{
  "num_hidden_layers": 10,
  "hidden_size": 832,
  "num_attention_heads": 13,
  "num_key_value_heads": 13,
  "head_dim": 64,
  "intermediate_size": 3328,
  "vocab_size": 32000,
  "hidden_act": "tanh_gelu",
  "norm": "layernorm",
  "norm_place": "pre",
  "norm_eps": 1e-06,
  "positions": "learned",
  "qk_norm": false,
  "attn_scale": 0.125,
  "bias": "all",
  "tie_word_embeddings": true,
  "parallel_block": false,
  "init": "uniform",
  "init_std_qkv": 0.0253,
  "init_std_o": 0.00567,
  "init_std_up": 0.0253,
  "init_std_down": 0.00283,
  "optimizer": "adamw",
  "learning_rate": 0.000587,
  "beta1": 0.9,
  "beta2": 0.98,
  "weight_decay": 0.53,
  "lr_head": 0.00927,
  "max_grad_norm": 1.0,
  "warmup_steps": 284,
  "schedule": "wsd",
  "decay_fraction": 1.0,
  "decay_shape": "linear",
  "final_lr_fraction": 0.1,
  "batch_tokens": 262144,
  "max_seq_len": 1024,
  "doc_mask": false,
  "train_tokens": 1379000000,
  "max_steps": 5261,
  "dataset": "wikipedia_en"
}
Each number is 128 + 24 x the weight over its row's rms, rounded and kept within 0 to 255. Layers, rows and columns count from 0. Numbers have three digits each. The size before them is the row's rms in percent of the matrix's.

# layer 4 MLP up, 3328x832, rms 0.0231, rows 1734-1840, columns 768-831
107:129161091115124084101158112130121159152125145191126149113094135094123157148171113137118121170101087138108147091107146142121124121139099125097164157128146124114120164116109096169109140090134138
106:114144070122094152140134093173134179082122109094098138125156116170158163160144156119135121147146133131102139128111126102149137148100129141106154083156133134116111106151145147219072129154181161
100:151127101103130111102123137136076102070140119152112150142124123104116086157125140160151103146160129132124089156148090144102108104114106126154159096133092132192126154111129100128120128170127146
105:180107120140096099155170155077079118137153118111120147149119153100074107123177113126138137158162100127135138119101119100115130128168118117133097124115114134096145151135139095148087116137122155
119:117154101109162121123181136119149174180140169124104154083107084152153136121117110132081140123157152152144130112077141119145106098133147121103134145125141163115184150122159158113137134169128136
100:127150106140086140142118104087141092090101134109132090079091167167135127154116123167102137142112137114124101120138123131139122102120118097109118105151129129144102125099134110112095097153147148
088:107104164147151139157089144136141131139143104177117142085102191143149138148137124104110143097153126117161144110107111118129136140125150108122169107090156100123096159103120121114149167111165105
096:150123071126089130082142117154137128095122137114137130125104180103138157141154135113104147102140111094107127148103124102113107093122090109094136162075104143168098151108119127161146123116148129
096:186135130137124109132174110122153122132103151089145096126099137142084133099110151129127103101152134167121113115112135079124125108131136099129095140148134121090127151116143103153151111142122125
098:105149107123137126113170152140131189123109148111135142133138096141155099126145129130118104159115134134130099115123126176092114142114099128140138143133130097107123168092126134136130119136138117
107:106100111135103115120140134128125114115124135132109126126164088128119162144148132141099132090079097110120158100097154130104122094078168134135076137111162176121135155125158160138081141131114138
101:145152119145089109157145074124125169122132106129111093142106130095152156136118137099148123132127151125140149109115112159106148143094091130127163129136145118128146138109124123145097151132156126
098:102123133128104128083161072106092147139066132153152114083118134135152143147132158162108120124114123108125100105083109089127107128144120131117128147114172162096133160125116190155155120112122119
080:099109124164140080091106133082115124163104102091118097123105134117179126139151118136163098126124147106121137135131159094124094121107083075096066129157113124136109161101134140097124123146112123
098:111148159148121130118113098147065162176111164119113175099179116093116129124106154120136155106097143148148112139135140132155155102146171096133146096108161114168096181117133093136135131160101121
105:163095123082128080085086143105178136134107116144170124045110137182155072148163142139131151121123162177140142086123113094122126137160114166142144093127121122098115138132101154139138114145115123
093:161104152113102112142178071150118131142139152090163117147134104102130149156143114145119165113122134199092096109144111100065093123136136102132124162093106130109111164129168125100126119144112128
106:130113127086102119098135100120096134151144096164126162076142180101122154123168165106123142148156148133147098152109115150148132118166157140101116152108169095161130133096120107147119120126121141
104:102117117127145137096100140136142119146129103144158133100123135128127131131125157148137130142120103089140158107121154146140132105110134101138162137133139157154152149151152157127166104130138129
110:151154134152137098122139097150159117141118128099176103131157127101107116091131113140133140108142162183074142105102146123121137112105108146071145158089116109118149158139117113094141168093123099
094:134165118130114124102122116160131156180140119103127132096117144128103112138130127078092125167107130135164102132112159143138141092147144159109166147112152122095144135095117137120157141120152115
125:096125133092145125132127110159144118140113133136149111112109091139123092084136164086151110124163143158148108114110143160095118097151108107068127110152153159120127108152125119128092110158146109
100:138118143140106126137085144149116147109166140128091155129140099103135108159142100089152163088132146143141124134112145146146105108106140107131157114153144158123136135069140130102106094106107161
110:137175087168101152087126126179118150177102157108119078127139140146106103103101137108087140082135106108098129110116144082129125100122106138106117188118127156152110180142163138100108111140149143
105:127164151151115130116097113140147109151155098157088121085149142139090132124115118116158113142110178160116099113126151101091127123120157125106139111102135135087160165079111142123102125116102154
097:129117131140103177100105108124111134127094134190120154128111163129109143136125139091133109165128146131118164120138112123096099100115128106105176129099130097100143110132124130127141102145142137
101:116130120077090139113125137151119152122104119117130074137126098098100149105162142155110122129157160146134140063116115149123120096117168107132150163120125167105098189142099104125146125131095162
093:128138107110162130127150105166120158136109111111143180119103114111151072112118123123141139136118094134142120107145143113130112109137120108108149175104120117155158122116131098127169118150170092
096:108146141148096150125154094164135130080075119103126099172146143117098122127129152158112095082148130167095143141081105130092103088130097123071141177146145128125095143120123145106111149142094101
096:148102097136094179111126109121104122148114154152156134089073130092103111114146111108108136140120125100089160105155120128153100086140146118150153101095122097122129155133129102092121118120119122
107:095118109151103130151151105142142100150124123132109104111128121100152141122169133081125157121133111107160167136130123135153108139126154110111127103126115131114167099080154138145132155098112137
107:153118122147135092129120123105112100080135116087154140124105136140112098158144119136149101114131126152088117117096098079155128097120160106127125159150154105086106179126092096163137126156153114
111:156134111163113154136140128149095156192055070122122141095152117123140146107139115095151127118116155103154093152092147114144127120134163154126174117114143097123125121117116122114146153100133124
094:088132127140097119135107136158102129076111143135172130154168116163112104105158127096146141147101157118165116096108135135127137113100176111126137114134148117121126161129106123155109114110157166
101:139169140109152107111176153112120159138068128142106097139131120122130148118174118130146141144168160118156138157074155142179100119095119149103113104136084112130176159130136148136100105135145108
092:149147115122084157125133098089101108128161105106103113129118092134072176108127124114111118111115117147152171110085158126142123115116105141163156149135136169106146174109092147128154159094104102
098:139115116112118105099172148129114100100163078122166156105129109124118081152136109102123135151148123140153099099117148111141127130127110109105092100114110121168117099160135129128103120132150144
103:143137116168130162130162151164101198091095132123110125109107151123138133126114108087125139087128142130126069150093155126118114113152148090134106119161128141139138157078129136100142151148140152
105:118139142090165075115114136155100141110165088117153162131139117138128094132159123125145108109174134160159113106098104142112102095083109173118086093120123144114127105167098119154093141094121136
107:154141104113102092124113138161094140138120084113148099142105116080110082117154176164129096124130123164136137117098130156096144128121125147145141148130153095130117174092095118087123104123158121
104:170158102115130155089137132165107140141150145152153079077126149157137119140122142126139162157154168095083116152141149149134165129117120150133149096157144152107111130099167125102152134091124137
107:116126091104175169107127144153101127099117160145173131166118134094115122133140163127160143090148107118111106134118121084121132093125127109143144140130112116131107151158139144108108105091157184
091:105099105155154129139131119081110107139096105113129175143160105105156150137111140171115165111094096145165143144096155114148117147099102116101105133112139108122087155112149133124116138127106146
096:086091116119152172138154120145124104103127112138132147138131104145144102128187095156127144142162133155135107141087125111092101126169122139131173135121134119149105129168142116164124115089106122
086:130158083150110115133129119131126136117077125136120114145139132144127135137135100132087144124132143139091151099132142125093146150089097100123164146137124134129104164077132126134166161077079148
094:074098149113125147125132131103119123108108146104153131076157120117155168102144110093137102152140110110169134088117193118108100114113107074124126068125117131118134125132120136145122135108096120
104:123128156070170098121108125142112097090140138104132103117127122109139144163106131083129105104125149169099143108063132159130127094136126133106113144143148151175139136138142107159161134152139162
096:115139152114098093137168101081090138138113087158108129106081131108099136129121183121145101137104137120116121120144115144133150113163124170128143106150147149154086128147139125169108156107135153
084:139143101123109162104135161102116136158139139122101123157133142130131110134145086153097108118143175066138101138109096168076148135114097155145158128115147155091114150097136136133126155134081158
090:142113090104152144089121158108154155139097167135139105124091101154167144145117145114117103130116085155106145128166156118081163107147135148133114154139151120132102122158129088138154138126063110
094:160135075092070168096093118112108145138154112054154098175100119129152143139138134084150162131125082149158106123132115152089105114106175091173109121148110137139137116100127104112081105118133182
096:133117137128114141102119130089115117110135123166149089142106117136121146158137077111107147097088133127103140091136152159158094090130151154103118107100118110114126127134148120111087149178087109
101:149123097148150142144125113111078147154104127139142118163077146121103134166146138080103128147133147157149108059145120127108117094132150141118113163123150128102108123107173140150097116147162159
108:139119125145109163141137106119115128152147122150126133136136111128108097129141144117121133121133124128158115131140127157111096138132127085127139120100127130107117137122111092103034135136120155
106:137173120140076084081127147106139160138096128107093095134130140173140102156168157110103102103126149109120118113152135113171133108132146108116177095155152133108122114128171120094140109127161147
103:124149140143149126121129127144089157124083130100139145156145082123097169103111120154127133140115172124153154142066151121118142117100151125101163112131163128135099147129131171149107178133149182
106:134146123101123117130135119124159151143096115103110116104083088119131121103157162159151102153130177158142138125092161120150107136137156136106129138119095123110176130150174098105099130122084113
102:155143138099095115127142101125111155165101166134117138114166149168124131151160144157123109111135167111100170154124146110097119102098102108100140128088214101118075108101156174179144093126157148
105:131126152114144149093176076182045142158104119115153148099156074113120142109119109160081127129134147093133072122102123127088133085093148147130127159099139140114131147104149122145123131128099140
088:106099106114093135149125125092130116151112093184100143139139147153155132155141130141087129129179136116109141090123145100103076117133105127108174156125148142086123160089107134102152101149122102
108:106139070147124132137135141138145141104147098134116145169091127114142160080181146093128144138115120111123145166096159138121141106121127134150091155125183125067128117115123114169124112113133131
103:154158140113159089109114093112122120142112152144137197126104122132120165080146120161101151159135132111162131110102150115196126109136139100140144136125148152109129118153154140133117134133144131
087:141107120109117103107157131115141124155142113127170112125078106157098141172113145164094149168136099119141131130162143104144107095096131112154101095125119156101152140138156117124137130168126151
097:134128132107107130155146131110100112134121093139138181095129130127129156096175144104111089134083140159112158093133143131126092161114142135081144089108132111160142150112155108136109143172103114
095:118171100094142136140165129045099110128120104143124128141184079098151132122102144126128122126138106135149131111137094160142108098151153127143115114175126124138137138132142130129130155106093132
098:119149124124140133104134082165174122148095117110109125087113143127123169151099145119068182142145137156114144071145113136144104099128103094086132104123141114138126118112177110134123147136081147
101:111143146115124164150108111089143137134094152132135161120141148143123101155138130163122169164155131155133097124082175142128139110107135092134153138129145092118149099098165158109107144123143113
102:175141092151121082118105135114100118129127146120155138111143126144171147161172134138126132124138126183166160105131148103120126119146111127133166114113092102081116122102168156113092156143119149
095:142106158103141125136172117123072112130161174124149129148139160156141138109137165141111150124109143132141134144116113145133080114155105123118184110171122092125134137116158125136146126138125122
102:135137104161119170135121086099096121106111110122148130147133137129142112129145158168137154173130102174115113128105163080150121140094118116089142165155140085114139132107077109084151100118150169
106:123166134117136119156133116106151166160131132156138139134115142137104165125120110132159146140154148094111123114106121113160123143163107114074153172112128115108138130154152118135130146138136142
108:110139138113155161127128116168137110160149127104131137090142171148148105114135103117134135162167097141111105143140103156151094093129115113126151124121126115106152136094170122099141112080095129
096:118145087099116145115143090124149111133122099097138140152100089104142130141124127145102169162115136159084101141146147141143138098110148161123135123089136102091127109134113104130134134143144133
108:136129078122094127127150144111157155103077145169151101110130105134130169137121094119142116121145115103141144122102164192092140138105120135113117113149138111135137122165179167151140149144094112
081:131148125137158105146162122123138118116113106115116111102111110119106100091134156107141110105133159143115136134139109142140108090079144103101171125179135091135124151115130162138165095081106129
088:144116137147135121133132142142131129139122156153104105138119127138130114127125121072067130145121156106086116135138126118126116118107148135130135118126184128112132116113142135131119117114093184
098:126150158133100145076142070142089163083138077093162085115112118107158105179141140143107158106122188123134133130132133114156137109103112120103124170106124127160104132105159118108142157134149169
095:182116144099131152109107139113139135118123144122123174122120115149091119160136119121122147124131127136117163122106152175146136117124154134106154153130164138123087144143153129133170094146111146
083:103115111133109128138177171078115140152133173163144109129121155143138170128133135105140161135103154096166136131123102116105108094105117134120114167146091102081090114138126179149116136101112118
096:111131119095147100137126111114141104119150081115123144101113165125087092167122105103155118161161179126074108116142140094110119099142140124089129122140165122138134125109218123129112122135109100
102:111127113147162127153120103130131181115110122167165092096116146106131099132154140134158129132127085117157147126162118147130148136100127139107173146146177078118093130102082110162127143078105150
109:103114103104129129133112150147122187154115153138161127090124157146103112101129110114144170159126139136140103111093092162089142102122113134144134101100150140110098148089121142124123140142127127
094:110137119124117126120110098124113120163150107165140133152100085087168102123146171109098144061167108112152133165139122155112135096129107118110152134134141130133129120087120127125153074090131135
087:113149160143145155095140088155104146093149146087115098125143096097151112081108131076114144172155123143115139120084108176073129106126180135113152098121129151144149156130127110137143090099135128
102:149145089139176130143165135124092118103085108143122128154092109146098105087174103139150128127134189117129141132120113148154120143128150176108095141106117124109094136144131099126147135153086130
098:140114104120132144092157107163145138100081105138098104103151106141125151094116098101159141145109102146153173065099137168116077138090148131101147136141152110138159115122157160086108147155134137
096:127129126140112125105136137118144161161119126106100115120115106124158105105119102194129158161122072103117162112124141150087123112073142071109133142126127101099111097162122153123127070090130116
094:194117126083124161100121134090113138135094126126152195170144109150128158099162076141115088132113102115105126098132150138089158117173123105123088112133140160136133133123114129139145117135103165
104:113150125121149133094099149099065114096114108171179142085141116102161180176130092073164179124111172114157097106135146126103131120126133123124126166112161086112132142145153128116146145079108145
105:133117091135127104118155095123138121157114127163120130108153177148114137124132097095101144123095142131144109090116119163117095104112098123097124106168125162121137162103166137115146139170104132
100:136126113154082126117130125153168113099129138150143122097168125102140172126152081150140125154173114172143130152149124167092104136120107143138137140118100113123149109123158145161121128113134120
096:115151084155122156134170103130135153158088116097180097151132076122109154134129131090177177143138161116141140090127197135109147113141080093110149119157164156113163123147130102101170105137124138
101:140109114114123134130147081109119155109138127118141119159142146110147122132124126103154147127089114125109107106138125104123105094086109101117136118150086102124115142108126127106153070154087146
100:126131142122086103120141138088134150117148148105144129144096110125114109163173136098136118132122112128097140147151174119102165124112112129131140144142109083069105114108164169155131083093158149
114:121134074143162113153117110109115134161136100113174143148158158161128122113131155128143138133144140090077125091110122171142096134107145137099171126173155097132147132164122155147124099151108158
109:120151155056107135134167060140131110101103121137162108123130161125107108128182105116129160113148133157120111093137136135114098123150123147128146139117136126127111142125119127155148158124106104
107:120125107072111156128160145143110146149141087115090147135163097121107105141121120095129150129150166133129137096138156164087144122132126133139140152129118116107161167136152133131107116155179122
079:101110115102124171064121120128110159121126122150136149097097149127126152120123143106174154170164177124140158136146105136148120132145117150132119158144137083115116139147149157127091150147103107
085:168125101139102172076124152171097109143097121111110101143128119150110103161108097124124105099127119142138158134125127134128111112118119148074140115096135139140110115143142124136155078141125130
092:141169130101119121091153108112082153165149110079179111158152103121161114093107170115110141130143115173121094112100114170140126105114122092100121126122140106114093102134116142119156135183164129
095:139132119127160108135128157142088170137121125144178139113106111104143111131140106123134146126124141134146141142129135211073104128109145108157102116148138102122115158142093133166084105175145197
093:127128164135111095145109126089176129113061145154116127167154154154148140096168171118157149119125111136116121106162126073151150102195163107137154124120143081098103167115111156121131149151085097
101:191136119139083112139149120104139177112128107125164119152126107118118148170148157143132145169184181114119154103151173131149117108078156109099127170136102146098096141154146137144088109157139120
099:138107143118116156125119141131127159112085107128132202096140126154111132115139151113145114152128165145126156109110110113106125099088116077168160101109107111172137104121113134177122140082119151
097:092136109143156152090180155129116155108100136143176111096146108130115130099125158110095136136147112169125071114129155152115142121101132101118148128097179153108105126119134137104155157132128158
116:133127149119106175138170129114086110128127154139143093124102115116109101107146085098115117116078140145087152100107137113123080116113158177118156169102126128120100179125175126101116157148126143
098:079098156116142154137136089132117111152139152110139167120070162096141092128132154123156135134159117134137116094094111129118095108132147122107101118138126095094129136162126106142119119153102159
# layer 4 MLP down (transposed), 3328x832, rms 0.0157, rows 1734-1840, columns 768-831
097:120131129123141124132157131113133127146126144124168132130086086131140104172138101122128176117150119090076115133150124119105128244117120153160121114179117158138098121119140115133144115108121141
105:117111127103094080157113081131129115115158103111112087144109095119116136106136141112092128105150150094112126116123078144151079141108136112145138137140124113079134129107134096103141121133131085
092:132161122146129082146135130137169108148117121141156106117134160135152134142143128134107103085122145124134109161092148123130146178154158171078126150114171132109104098142162125141153166133115122
104:158158102177078116107123130153175130149119119105108140117146176166145094122116101121119135148100146103155143104145113164141118129097133130086068179117142148120158144137181107153128095086128119
142:119125155136148127093143142132114136118140179120090097101117105135131149185101131121105125146139120156179159112106127075121142134137147129121165158093164153147177152125163119119130106143111118
088:110109120134081122146147154155101137125142137140114152116184122111113131113132083114133103099149105155114129116149139108129129211115125169146162137095111077097158145140095164123088120086117100
084:124125123143152118154113127145141116113150104094116130105157123161100107101128164116189100138128148152108127097153157156142127235125166167128105121156153183137136129100176120129119135162162088
083:150139119148105080108149124146132124127102147142138129097148175100129153110129079126136102128180163132118156123141157122132129213098133111132160138123159091101127089109185169141160131087129093
100:107119125123109160164094158159132128120143134114137147115078110125091151129094090144112147172133143105149130095117100109142078132150127139161123150126127185135156158137104141100147144070157141
102:127116078121151131092052118139171121142106104110137113128114107136102151150140131121127138134135131156084111152131132095121145189143101136109115130108155087130137125110091130135079106092162170
075:131130137113132149110172163155164145150096098159116124143106116130142107144139108137139127149148109144108134076097103136153133255129111119126163139131101136126101093133111121111142131135143066
082:118165133101150101131134146094157128114137091140154174141165119106127140140152113119125109117105128084182143134159124128130103255137103121148079151129159130128164116145126174123133135145114115
078:107143118131138158159176164134122102140145125133162091116133119116124121160113122137149130159139129131124099123167102179155132255114133127095154128131129122131165136140150107128080119100160083
096:085144112119131085124103106121129081134124132158144132132132104145136135149099105167120070167140073155142084166143122124117130148130177146100120099128067146132110129114134149147118096079152161
091:099128136170132131145129116146108090107142116111128107151096136096134160123117128118135161128202104119120173108129120093144091184124124129134153116144112125113143109145157110108092133129102102
108:148132102102115111130095136108121134116124077143129127076113141068114128094128095147124134144070101086143087086107100122131139100139095120118184142108110157112120166090089137140128168108156174
085:132112170103118122144131143112178137167149096121117093133124122101167111114144101119097107098099141123108141145118149102180148200081159133153111124108142165103126120132182102147145125164108139
104:098109138131168132155066129108131121115096144101146133127143141104122116149123158144184128135133149109150145186149125092134143143142140123128113141121158118167168129143122181157134152113096122
097:149094141133142123131081112091098112107134089149112072127131123127122133146130136120086087090155154136135127124136142162120120154101102166100171166155142161136160119110111140124101146119135109
120:125112163122146087148082127160145109136129165093116143144099146111095140086149166128172158147137153119155112143121170119135136162125123195108141138148127128130162140128120123154101156089093114
100:122104123156129140172110150139140085099125139099128114097123135104101136143151093141159115123136079075133184103131150141147070141132160134123126105142116131115109165179136134120118122118109141
134:112112129099111088120088146092144107129115105171165101134153150123106131156130154125149151112126123128143091102178153136104089043130139116099087110091144115089147156143093121115161113167136121
100:137113113133106126118133100164102101113131097079127111129088098108116112119179134142109098127162149125111104159112136122107156128201133149115109120101131162172124095145093122136108169161140140
118:127092131087148132146089130141139115127126104125162146109103109092140143136159129094154125155108155179138153124167123151129121157100159111130139080108135094156139115137112131173131151125091111
096:134143123119098162132160102147149132135166095114104131121126163156110099153138097099094146129119141158142125146120165140160143227142107119131149113112125140152132152136086105138142143166126113
099:114156132148122186118131134096102114120097177049104168097132092124114164149134145151137178087135133172122101109102141121142152226132128135121097097133133152135161176097147114127086144071104129
112:141122163088122127118137107096124130147101108156099118123110122113126149142161147125106111093096137169168075127094145154101135076112069134128131129124082144146159116158081195108124132101126169
076:165139168158104121131126164119099142081128113085119138131134142154155126130122148114108108096192158100155120192166131144127141255120123110117137148125163102144148135119137139125139140135118087
092:116121151080149137153132117148127189180154137151083151125094130135139124121107122117104126125111140146173107122115173156131140124159157093145145141112129113131128149151134174108107141134123112
103:053167170149131137162130088166112124123173125126140092099129098110099147107156164175134092089161106113146105072121119153105159145103163187094158094143097145098111122117136116153132119105152144
108:168147128088136156142134132139119142161145134143123131140127174140181114154132108130129167145096123131153136141119136095122074202106149099152138117127094108146127185123130115095137142153136110
105:154149131128133107153124112152140142088081128121135087131163140109149137153141107126102107128124113142117110103112160124136115114157125130134111116088097142159149140132132115120113125127120174
123:156170132147121144120100122129090106143089110131100157147124110096137081155138115138156105109148138110108111158145129093100140128142141098133137148122129116167064158107135118111114113098145144
085:172113120071073110128129171149169111175142154111159146133130132123087175149117110106106110095116142146103122130120153134125155197137123116126142156145133183133118127088115170128104134143120174
109:130093117126134132159112118109140085124146140146109113122116115099107151119156079125075160153142139158143095138126136135115089179105104119125134130128126139084140148095138094135098116118150151
096:083104154106124146138119110115112160134082144109151132106160144165148141132124092155108091137111159123113108126151142160127117104102153128137119122075149100140142088124136140104103073152149186
091:094135083113155143130123150090116105107128155093138164105125119086132132171109116118122117148146148114157133121103137162125145147148127178125117124115139126113180133109149110184138125096108117
104:141141093133080133138100161133132120173171114114152134107154097108138166138144157162132089173142127155168138107110140137137154082132138143108124125114117139112093133131129112150123068111109122
114:153098130133128131154136152101120152128154127146125132129130122120121136135078088106151168140111138154138135178144137133117129111119063128086109146135153142107108128126121197118176117155114127
115:104129142179105112126090107164112176133139093130113133138151101144140122116142122147134108120156127144096103124127169146094172094152094143103157131152096177136191144104069124147064139120145146
104:151088102083113120127116141082121107162138114143125089158136103104121139135093114142129150090134146129080118095147125113129189096153141117113144136117138167117119184133090125078109159125161130
108:119153127122071069122141134124144101143071082141122152153123115174129128070119181152167129166124154125077131132154112154127111137138114125165133130129158170109065144134095129124125111148087145
090:093129158109112158161126129135136151140135116085081097154096104170124104105112111110141092117136137129137164104122103154104173109128132127160125132077158120120089129124136140108122127148143177
089:131119172113134101088105148130123138150107136136122129116120123148158122134078162084091125126089145126143110112114129186116131179118129098069115161164107075129117134123139130133081157146120116
087:127155154138129114115120132125088118155129080135144131116174133092107122140120117119125120170144182152086107131106141108148158187151134125097096120126142151163148124132137064152096126125128128
086:127113079124165110133147128147103117151106144112111132125140135111078101144142095107065111123124162195107156137132076127153133202113123189119142124146143129163152137141171158114106131135140091
115:108095125117144143153118116194139133117182129098145087126135178080109120118110157104110132118129169125103153148118162130118141091113112121140180130140123124111150183114158070163112090132110112
100:076139133141122104134146169122127152171139137133146130134105098126119104172178125144119143152164150171137089131121127130151154123130103155111107125120117139125169154126169180107129186114140126
084:155107135088134125144148127157154104133191099144125125134147110153140129155150124177104150132182071152099099131119105112142134114118157153132130111113136110132136104160114117134106126140154121
099:141147135113138147151121140159129109096119140136147141091136134104118109163110139158161114146119102097109104172164160137079179088146170121126172139117132181097092124129141158137091131180146117
100:121102147180155097130117131142127170115145137140122122126095169132144130157138124119143109158165128129176129092128127132163114143145132082104166164126133098127109156148155128108144122117115169
095:096163118073110135144135145101119110064161127113166127146109083093119118111136161111134095120134114173117085111146149131137168109079118097126120130112160151138093117158144150175128118115112122
093:152145098112119138116121079126107167124102150147140118096127161103106164145142129124130117103126144164109108100167126132073135222131088148141133136130127163165082152099179128131095126118125102
102:138132160075110171090092143114127117170087114102136143137133167126090104145132175105131124110097120156130071129195102160142156178151154140120109134116138157114151111097115163131089121120133100
097:152089124126135110169132152153136116138128128115112116087128156114144157119119131123159176128152134113090145126112109143120105226133141104150174129097138081148133126132114119113116171121096175
102:144148118120147097134142112114117090134149141159121122097083139170140147183093110132143161088190131165141144121112151114094104088155120175137102150069165107155113173102100106119134112115115187
100:113125118083120132125148124115125100136144109155097145172131112148131144086081146091097143108122139122112159173107138127124107232125157170118171123118138090152103150149083116140153143137107104
106:129113077148151164162157100106097131097128127109145165114122096130154120111149157121091161118143144103121105083144098131128119146120190088148159131121136133092155074166130094131120129131190157
104:127131114135126141102119130132185102115123139123099116130114090146144176134122130088096107130116109087106141159161097113127127150127145095108134140107087141136128116141143137103105151131130130
093:071166163096145134134136118127117105188111122161170125128121092129136126106101132139157095106149128095131147119125103138112144128076164131128067137117141122140142116118116071096132176122119153
103:112136129125137101133120117086132113067156067096117106142138151172113158112096136138120128164094120121137105171060129124125109096092090095096084148127153175166117127115160169103144127117144174
109:126103125167161106165081090109106113098165089148130124109147174120157190114149119126141129151151127126136154143126124178148164105117132067116138135108101104128149137151117102081086151163116142
093:100088112117105115122131157113134124169159074162102101120138083117163124177140112133127155146098134116102126134184125140131152150140127139148088112116196168166135131153145134161092124190132146
077:159143126119125142106137110113115154147115110127101126144116113134088127136178118071108115132140149141127148097156160147121076255120105125107110124116140110127107145127157152141135148163109009
100:158134108134125101125125139148097119164123114168137148077135124098100121116145187138143087150119159102191108126102099175098130120129147130145153119124104140109117105146155129133175083088124152
108:127157143124180143134176139181122088087143137114117143124125164169134142155123123164147164137114131106107096114114116141140147091155138100092110123129105168140170093153156133095143091153108119
099:161109148103119153102141082137132105129114135090112155139172160171098204123122154141109112173130128121113158122088107156129107110093124126112126116165134133106145166126097152172122101137106146
090:129079130119148157145153118134145115144142119131146137131144123131168105113115123134110105105125153103129136110141140135094129140168148147140139130143141130120106118171124122077103114154073154
100:090153132153127094142118117106125153117110164161125152112106147139123155136115106137140161145104152152143107107091164181146184084147160131132137134066127134118156159092107111083131177140126159
104:113150128125144127145143122071153132113104127112147116090145108137187112095163160137141142171131102154146165096102178068149090169142086119096142149145137081094141101113116105134128139143151144
081:119131160091120115124124156139134116134145148127107079136135131110059106115130109102105163110151127136131148149126126153135084255132090124139126133171089103109145143105169100126129110113127092
112:122103070117126072112111147133143108102123099162157164130131086131189127117127112128135169148109076123147086113151138141127088140144120133116154099121134132115135161132149188142117143132107162
090:098169143119158106125155134087140162091127147171104150129113125085096131145100117125155101096100134109165126139112135142130096212117148107126130115176141131128122139145109112152163105165144129
079:133093118104172117135133135127125118084141096127158113135156112108113127144147107097131107176136116147161162117161149155089118247098107134138134138111101128109110169114119141131190132138114035
087:041151170120155082134096150206147114109139096135101146129142097094123168157086154165138117132125129157129071138099137147145132111108172149106151098138129152087162152131098091154108080148142139
087:149142116121116135143144116170133177154157141127094086109141096107091117145144115096144173163098145142139081132080136105126132170116144125119142137127090202128154075132131107106114128160139101
102:131136133109120126114167157145141160106106076118147127123161158126123102125166127140097140169120125174182128085099138131115144134120111105143168113131113144143101106142139120137113123145098083
102:081183102141163093129135136160120145096182116119119109137108151123105138117106169098132113098168093108125110088067161123164152167160158142125151127110100145132118160133156145161096120112160103
088:128122108108165142082066145171090130133170119126142139156112113140083178131172107130158093156110118093117115139149140142162105139159114157156179117162124125156124152124123101092134121125094146
110:109112127147123110130146123113079148145120127143125101202124145107108159120130150142142170135105124088128154120089163147132123142211084114149148086130113119162115128133109151107128102184129136
099:116141163108149150144143096147146145126137104124090143135140163162124147111109120109145136164105143106102103112131112149127147069104120141114119155144136168132131092120184148131132120141144077
119:117124126082132151165123134149090157132105124101124138130171117114116129103159131119131152141152105133111133118120144126118131129114130090145118136183116106104141133116113087125165103127111137
096:150078113131093147123153099158180148147125127112135126083125069180119152158130149157125126147126163136103115147066139125134118123129100084166149149130135169111190141113141129107120129173121098
092:108122183137131145136161140104153096138101126096095160113135144125106110094093113113137136126118178116139134135148114108155189177117127144153117085146157187175158137138170116121109145150072107
111:116143104086130114164155159113118097057130129139146093134137144066122112101174121109128139087138128119127115105185127183099133100135122108131156088157136139113141165134131124153110159115101119
093:116113152155109118133145160162102090127095101132132109109130147128150080096136080151113135099129131145162135138133122117152127152119161139105116154116128131090060121103095106163154106147121142
088:132116152127139127135161083143154127105134124155147127128166133126159111168137116153104108125142139156166141120150161090111147123130145109146126139098108145116111100141080105081139113115127126
093:126111164140093131141103092128162100099109077165108112127125107109105140106154166130129144117142157128105147180126080112146119094100091076114223159101148100135138140123117109141104151083147092
111:167073105141133124128125136134108126139104117086127129099117142101099167156154129126113122086141124131101141157140170167145136104172136131107139144194092099165135086063114132119110068125121091
083:113119114157120151112155142107137164087140143094140122161121109159135157122110116115158126118115130110142174119119149139140083237095127137148148104136175138135133114171141108129133134119169084
092:142144139165116109138131124109101119134142123148124154168110113151105113119150146133167134130131122139138057116141114131088159108149085103115142151113155145129144117148129129104067106138115151
107:105136123139108135111094130138125138134129149115152129126122156094129108107108131159117119125134091091111124154138069150137116123099156126182161138146123106153110166134122128134087111139104108
107:107147124088112138142140149155093138121118155165176120118169113164113162151092127127113135138093143131131128116093163126163138094146144148157092103123150165181145121136153145114068153117139137
114:173119122096066159121131082114101108121124115138107116105150127142120186159151125149161141144165171143146126086095117114115126090107148161111150130159092109101107129080168118149120147099091148
104:135119154136119139145132109124109112072133130106136087129169150136140094166122108126106115125113121147095136095121065116141165175136164133152147078144104131133163108106194126157150116121101140
118:104112116132124138187112111184145115144135138105163087115140113122148134051124159103123121118095090117145149138148127108105158132122099144148134142112150176179144108118128179128176135081143134
097:090130126129112156091101152123157187118151142143153130164116121123095163124117083148147088159119098132123158162169122111128139191158183142137119104123148107157108111133122135138110122156127122
086:097092112090144094139111099131127127152148145109124158127121142139124137128099164150154153123128078120113106118111129140124189255144182136091102134110110145125130107152097160130136128130142115
086:149138168086121112178104158144135136127130157137141131099115154137103116076136120150119160140110143105137092150093151099127164075105098119158136105137127145143135141106118168150140110094151097
096:133135124111098141178175118169128100091134112138147189129143084153113114098086126131095158074127133103107126139148137118120138134144128138156130147104090146089137121118138116112121092099114090
100:127134124150090168111136124158176123113111107107123093124142162115158146122141102193111114115148152093109151150104160097181181061130120099157145110130130157124159154120138163135126130084146123
091:148141127100134103128132112173085123131151185112132126112131136125154156147156078137130134141153163122098110125091116158173170142113107090145088178098121140137151118105106122162121104174115123
101:149141144117145148131113119111123127157112097106171127152162098112140142122178120102084124120149121139145124129106094135086115156167148098079107157145146135129137120137161127151131124088119147
098:112105070160175106160119086104116117120120147130153134110130122160131175171130140133110163120123150121094059135157124183124165081137117169118103121158135121101115150164164162100157136142077152
090:110139122115170151166143160120115121144166120113132165135102104129142134092141122154082166146152143110114072113106157091116133093133140126160136076136107136097094107130175104115134131155137127
119:103140139069128176109105172131109113133136104142142125114129106149104119142131120102083150135112110106128141107131149074157107175135122121143128172116085122175113118116176159127094139173151123
099:098092132132155107112131122127080129087071134092140120188156117132128110122120141136140142104105122136141116176168126151111102128102178144152132170126133153139124132133101109133083164158127107